Each number is 500 + 25 x the weight over the matrix's rms, rounded and kept within 0 to 999. Layers, rows and columns count from 0. Numbers have three digits each.

# layer 4 MLP down (transposed), 768x192, rms 0.0533, rows 278-343, columns 0-47
481472526505467511501512516478530537483513507512499495512550537476544566515488488471497502485497500508449544471495503525465457519561522453506519
453515463472482507492544517491477512483503458503490491511515528540505500526483457533484503505530504481517591495478497518478470504453553471516455
450467493505472515491473540539500487513451522455501474547488497457500545479473502510540504518526490518483519514501502497482472508514504479546468
499518501529508496535548489511511518512523493522483508484575515498514493506488487495511463479477501509521503519487474488442522519522465505527562
540506495501505491484555497520500481525495550477520482438500481504499482484511512490520502522498488488499532498502506464467475514528518515492479
476453457486447524454483483499519509482505490506505475486498497528492494492469508531494504462516466506502511491511507507504489480552454489519488
504501492517496513515497484505522514434515497522512545525503498532524531495499443501483519499480514497486476486511504489487527472505533492492527
493497486466553494470473498503510516546503522470500507476462537487506523467512491543457511500532553483484479468485477496494473519503490502516487
480536527552523497486489476493509491525530495501568537584534509498525520494514478484548454515491477501540470487505515517519503513425477503499476
504566504504525513473446459530443482503527492518572498535459501463480506451520522469450468517464488457485483533481485492516502508493476508526488
514447473465490537531537488538519493469515458518483467455518510504514493458448549503515505510497456506469460509486505495518455493487506508528498
452525436497507543490493486516516472511520532474493436503513507490519501450491483501463522508453536518479454449462458510501521491501516478499513
534476472433510487431531493483462467498491512542480489471474507520483541464460500505496502530508526454450514491521502469531553489503484520461497
537491509491529482501537493509457536506516521564480496498553523532540517502548494547528490554481504498495504491510512538475510528504489489484563
482500498490508519551487503488529490544498511520515487485522499494461474506516506558487528485492502525483487483489499514508517517501545516538517
498467483539495474531509484550481501503479549496534498521456468484504473491526497539519518481505533503487520480496494515512509542486490506463532
494468473481489518478479483481545478531482480483504513475449479480532532535501484453495502488470500547505476518514504541483494469494516497486542
508482490481528471520483486485517515453521503493500575499470495510477500501512507534489533502516531448493507501451480521519485460441461527469509
531536470457524510490521510481505519457483468494524488451518505489508505479486524536490491504496489497512483520543535431525488493488483520476488
511507437482552534501508468489526506497534494453515510458485494535510469463491503504473533478513479463516515498487476479460496522509528521487507
526479498484477476505453512507484490461510548495520508464516480491476493491517513504472535501475518511473454522463515545464498450487521570498462
484470469486514510494470479503475515439533514503467487527493463470494523496509481493466530492514493499478461505497503498501453498497497499513509
498458486544467480546518472496511475524511473522536495490544514451470540478484511520495488503507501521511465501489508549454529494521493509473512
495473502492485461515493489492485481504557500475480490490501495513507468504516590506536512503515491470496533512512484478529516500485482503517550
507543525527517507469470510473500539474517501484513481501495487483516506531466498490490480511519488492480492466474482496499497509494470486498512
472498499526455483475465492462497483514487513527453524497468434456526493503476496511503475536507564467482478492504514522471478521481519498488504
516457500520530502485510486478489490503510501534504488457493496499493498515479502467525469518509514492477482484510496513502461517505474494460453
492513506510518537460482480507503454520498504503525458507461526529454527500468493527517489508473474510496458515521466498482502494523475509467493
474532502497507527492525538502480497478487557510514496508452497480507480530494520519504469508535519508524495544478557482513507468520519513513458
522561549528486557546525487525531562493494531515521499475481537458484494473508547504479457498512501511487476532443468495499470505440498536504531
514452457484529471487484490477435453433474532513536509528560459468551458507471507487506504501500492489486500540531498528503492521516481500532489
528497513563495428495489476494490495518470479510488495523505536495465499461519484505543510553539509459475422510499461492506515510527455498489474
511469478484569452503506513503480510476462496470553514488470488529491482520518450511492471514515496459484476468442518501495549550500512459471505
528488532496479462512502501504487527538480453498514511472472511530499483471541533445528494468483504543530518527504518463464476469520497507501516
503466475502506477514490558465454485493541508508513503485487512488499492496493542489509500510487519489501495476449543475532528501525522493505535
472498506519476509549481500457489499536494489526500495514476503491519502509470471537505565531506502456531488530485485494530481518490499492526496
565483506487513500526501503504524512510501493502495525473529485483525518502509504508487514483534492461493506461437494502499528562525501480546503
525482469496537484496498492518512538468511509490522497518446524502495475518493491501466485443534556483500510530502494482508528515508493478476470
521471463543572485462474489506482487492511481451503477494447473475501505452497520481529532536503507478455475517491517495464520522535499501506533
484529500533476500502498490540548514522530489501449520503477534507520546519503479511521497468521521507490492532489466513489492474512496484516535
509502529526473483499502513493533519502515496473487499485507535493509534559528466499508465487529454480458500518516481503516510556490500482521504
493519501528505527506495497520533507483486466517520515553462485528553552497479480533521476463510495482474505523517487525484454544506514459507499
524530470528509541517491502470523498539497492464491470480539531541505536516494468542477534513495517515526504537539514520495500572495498520463457
518497490497476498514500473517495539528486499496499490466478506499454529497484482505492514486547458483494521501485540526481506541503519512488532
536519495476485510504499521512509527539511504494534458465518544478496487506465502463429492526562475504492471502482434496518541496518559485508509
508503542535528458477483522522499496508482480484497488504488507507540455510523489502541465476496529507524482532509476499551449500520477492480545
501512495484505469510497471512504473517522497471518477474515511531525480508486509466533500498520501516530485484507507485511507497512495524490517
470509511488501496529557527484487525517509514507480523491535536490472532506482489522528491477470518453513524455493521485474501517472523495498517
508480510478462490498462537512499502471432511470483509499443532547484499458549477513529520500451526478489466507470485484508474495471448468518492
524504493471472480466506519510465512525507510467488528485469498477515479526532529490516485512507528478499484451481477508466454482516472512502486
523496503508547494475498532529511488558510527538502478472528523483479503454499465474457487516552498453483524449496492495500483518556530458521490
488497515500497473493488496489533502461525501480513504499499513477498519515512509472508489482500489530522535516478503519488482495515507515533534
512529499517496513540431524530525478448497462497532476511505524522550504502441510505551488459462520517494486516468503514545497448509548517506502
510519492507469553525456543505516501447514478467497540469513531446518469521510468490500492479490460487506515505519527524483491499510507494492460
544448480524502485496453499479473543550483546492479506533537475507413438519480510504470490525502464502528545536483495486436483540453473523520500
490525489468506515495518551515501475538477518503572506477489500513470509481517500507492496495524487481506503473499502456498483530526485503513491
462515472495475474496474505528554471489468479529507546486495513525520510546461524500480480511500485504484492499512495505438525508473497469484497
507502501495475458477478476471496494526481526509513508444462472509471503476498533490497487533513522469515508547495499491507475522517529544479495
499496505468494486516517532450454514504459541474539492506459501470516494499518516487518485505476515489512520442519459483508484503506456500474523
475549503513510491524489498478547578492514491558530513477520542496472521520489478535491511474521459544517517515456500492484510532487515510466488
458458534496493500501513509460505483529490504500502478520498498479484513497479491492475506493482529519493497474467498515518489474486569511501537
461482520467520477467468539487493496483528527530505542507458490439496491495509490494509517524505522482478460501499490549501555482462471559597469
502474485448498478519493517530519466474511510464495476466503498511481503524503479485512429528509479522471485509468504532525495515559517492451465
485486534506530460488526500454487531488487512518484508516512520515493435500500487507480523470476541479509491508523513434530454490515527521508527
514492513490538527503527531485505476533462520507489510541484487533528461512527513513490482547506494522502466497467491531506500501520504512529514
490532471483466470500492520472497476501528535515509530521527509463498485520529489513524484499489501476491472482491455531455521509497448521481464
# layer 4 MLP up, 768x192, rms 0.0826, rows 279-344, columns 0-47
512465528554520527479530513508514500517494498536488503529564542514492512503501494494471468549478502514557512562475505517491510477531506502460473
450520486476560484534484512490498506500447478445520463518498502456522522518445515510499505547509463523443545483480445519475494517478536437530512
461512495493523491498473492490533509470502503549532526449502532511492512501527521489496491546505481538516491514507502459492499548500502443515508
482520489537550468529503514484494509488498504442481509519509488501466499503493492496503467513483527498475502470511505510483527525544452492450511
546535479539495521503562518528486480524497462489514488473495481513542510488514491524497490496473481524498526524487519473513515487471515530508514
514486534489518507525496554477497537507483509520460500529458485493505480526528467465469483512532482518455500481457494489502512530503491524504455
503514472491484513488496483530510488509527499512503530509489516485504533517489513494477532484499532489485540487469511508520488475476454512487496
490442476488500538480498533490499456488461490529517500486475520503488496487461518503527473496501531507495523493505492490435519527482511522509482
437536514472453465465492542478504493525533462484479496502503503513489541491476539527489509471520548515504520469519494496499496526493478459503480
504523466501485465493518514485515523528486478518554500518486528502527456498532508505511524510517517502475515509530528526450533532501540517457523
499526504469509504539535482529483522529472505497510457461473528532483512501454486548536526437516491503480497489554492502476501532489459490481479
482469510552501469511490501498499468571509464492422497496540485518485534524492530561479506506517517530507543480590465505484511542463476459506539
503505474475467472481502534497499446506510477509489522440483499491488481509480453487493505530443494487522497520457504532508531521520486507484459
503497498495453494502475501458523477502460491545515542511509525499520532489476470498512498552554458535505490532481470515506527566487549557513480
506523503548478533447485473443537496508474487451500502507483502496471479468484432526511494477487522494478540496485507506490487504528512510503486
474502524482503506502501465459475496489504454516513494495464469512536488473477510534475520519525516501450438500518461481519501510499511494512528
535517534499508482511532494488444521491490513501506488490500497422494509516512493486496477511479534495477474483520494473480478511507514501512504
543504485490532488545477541435489488493478486505490479494526497494498504492505511533535510533520508508500490520529495515501503518523513506495506
516494492457469467477501461480522506511547514558515511508510503518456518508484441529510486477506507528517451515515482516485486506521501498504472
519484487494491470503515482483519500510527481524539492495509511486481488544477506468469497531519491502485491448524464511472499504493516506496456
532522546524497508529493501505486493491470538539512516485475483501500491508519480495500493493456474462491473479462485499464485540518477491470487
459510491497491515512517521504526496523487481518536500493525530521486524490519508522500507545580547492521536490470513537512515525485457449507534
530480466528490521478518469503518469492534501485493519496482535495502492570514500500470473518527507495483543477506499450545518506495508471518511
487489484477515507515492507508536484483533471505462496448558490521458505471483489512523478535557504504476488487487507509524519499506529519510441
481546498511481495518497510541514533498491508516501489505492528503478545484495544522519492498540504516469533492495473522510511547485421490528444
493538508467510489528471499515562523497518528441489527507470500446496512526605507514545507527514505506488522541481541542524527513504520513550488
512503493518504524499485502531511475473510519517470492476481542541494497500528489484465499498459521510493528499500512475489510499521484494515441
530485457483512501491479489495535518495507444461492473520516518511495512522527488494559503483508555517463486510505502533493544506514516507483504
534492498504548498555498518483431486472476452502481545499493504490499514453532479539514471548421496482465509486479500547549518519466487515499454
466522477487526508506470522483500463515513470502482499473486506473525531514484466491487520479552490500448471473524487511475469546488522494459462
520464494508553512511538483491522518503521529489519475471506508511467483495516517554496477509488512522524463507476511510465541522496555465515491
534523503547499445524478472485556512484469515535518526479539483495502547449472482484558485499477520474491506489496509470494506451538492474501554
492502522527531535471480523493507449509549497495473508531473519498492533498498489486529508500507480498467533502510521462527501438460501539498456
471529506465504496545493519512452479514547453537507504506519503502502547518507494467504522449483508477457487515527570513490515490498497540521489
498447532449520487483517450500523502493518484494498484535480527483570535560524506494486486479510481492508498487506480485494499506483509529538465
531513491490525476531482534553484501491481458530518515515478502490540483501475446495484519490497496481526542491513524489467472490498461472445489
483507460490531529504496489522527505499519478519516493469535483490466513523474506499532504487491536470518467489529484544470520490479529507511517
521460558490477501486484488475446501484503502499491515569533512517481441491554461482479470508529454494544498495523469495494516505496498499479469
519516469529518483485487483532516514521477501507483508490496536485514517488509511492485496490462491468512518471549499496457514497491502496495521
479500500516531516456450504484551513503502447480543514456477517496521507521465524487455518518491501525501503480492509478456489487503511498544540
468474496450489486545532462483493515477503566492531526492492499445485481515508474495530489471499480536475511459503489517527529478507476475488512
523554476509534481535533445488493527488506520510543465491565536533519500514498468505488503486504494512488497513518480512510533493528517484526482
519453496513512495502513514503517524505528494459510513482497516467499500515493481470527472489474454525482526531495503529507470495478519535499517
524501520560495566531507544510519524489511482555548517517519485503510483501460496493482517537475469483516488516465479464489490482533488482508482
511553504543543469496486508461517487504502496525550492470507490513516483493503517480530436540517484522516523531497511525522478503496487477502457
513530516530481465527494496488477520506508481509506469487494519503530511494492491451486518481515496495502511510491509508502475496506508511496520
483504489504500501478510520505501479472506493516471502464482493516508527525510521489529454465515480515505495483476520486502449485513504514461481
479514479546481505491516525513501551500536534514552525556469492500482510467519515525544486510467524539463536531522527502481576525488467520492473
513513476466501482485486544484499504494550538504517510486479471523498516469465491451479465477512483463489509500533493514518455498442499513486536
540475510536464554488482506493530505446505531544477502549522502508449513481489479474528493474473537460484542544459475514495481481524529470545469
507522509514514493494492519550516487509479480512488485500507544505499480489502504463505441509528520516513516503497499487496481470480485482517468
480506517479472493516526465526470535491522496497527551468496473509522535518511533446461500475523511511499508510499487491495493533459480554474489
482487443476505511482490517462470510517472515504547529509454497512536501487497522507489497503501514517479464482543560486525483514512514511459538
495460506489584488519504490571511520480551468534536502516508505490485523524492534509527517509507495503551510521471497502472500497505471477528465
436540504500543510514468540473501523477458514522534499496501494500449491486483527527501462472529481500520544532472506444485501498547484495513452
476474478522499555498497495490496503482546490500464524480490480523508474500542485490508467522463494478487518514528481496498496491490482487527505
485506477517538523484498503535485483518461522513550498479466498473525491518497491501517491519489493496433526468463521484520502487530489542489491
504494496491526509483488515549476481521523524506478547483490526520486498474484490474513509495468490513465506488506489515507442462464475506514487
504496479447485488509483521459506451492483498501506532476449503508534474498510489479487499511492437523488558512488501485521526481503496490482480
546484463484507494506508523457504493514463452509475484485486515501512472459552481487485537493538421443489521520490440558484528540520530509484496
517461557479457515522483473464490482481482479498540475544505470474501503484503483498496489524464509477484476500482541528487458489506501509516518
480531484464497486513490481439526527481519543478479475560544527453502556522456499507440518525524507499514501513490481538475472479489537508531487
472474482532494468516444521482496449490514455517498488495446516534501552509500477503508523514558490482500494543531473511504499508517502537449491
491496509508499510524502540486521469572523525503486497439454489530504517508486535493477489489495520470504503547491476510510495527492518452467497
516492484491511476518489475516495479505505523492493512494478485470509441487506480496516457499494498494501552467505512519478460489512493505465478
472463487492495502542497484525481480527495530483512529485466500468515499457494522507522507483489495479472503520515471497520485507471516551506499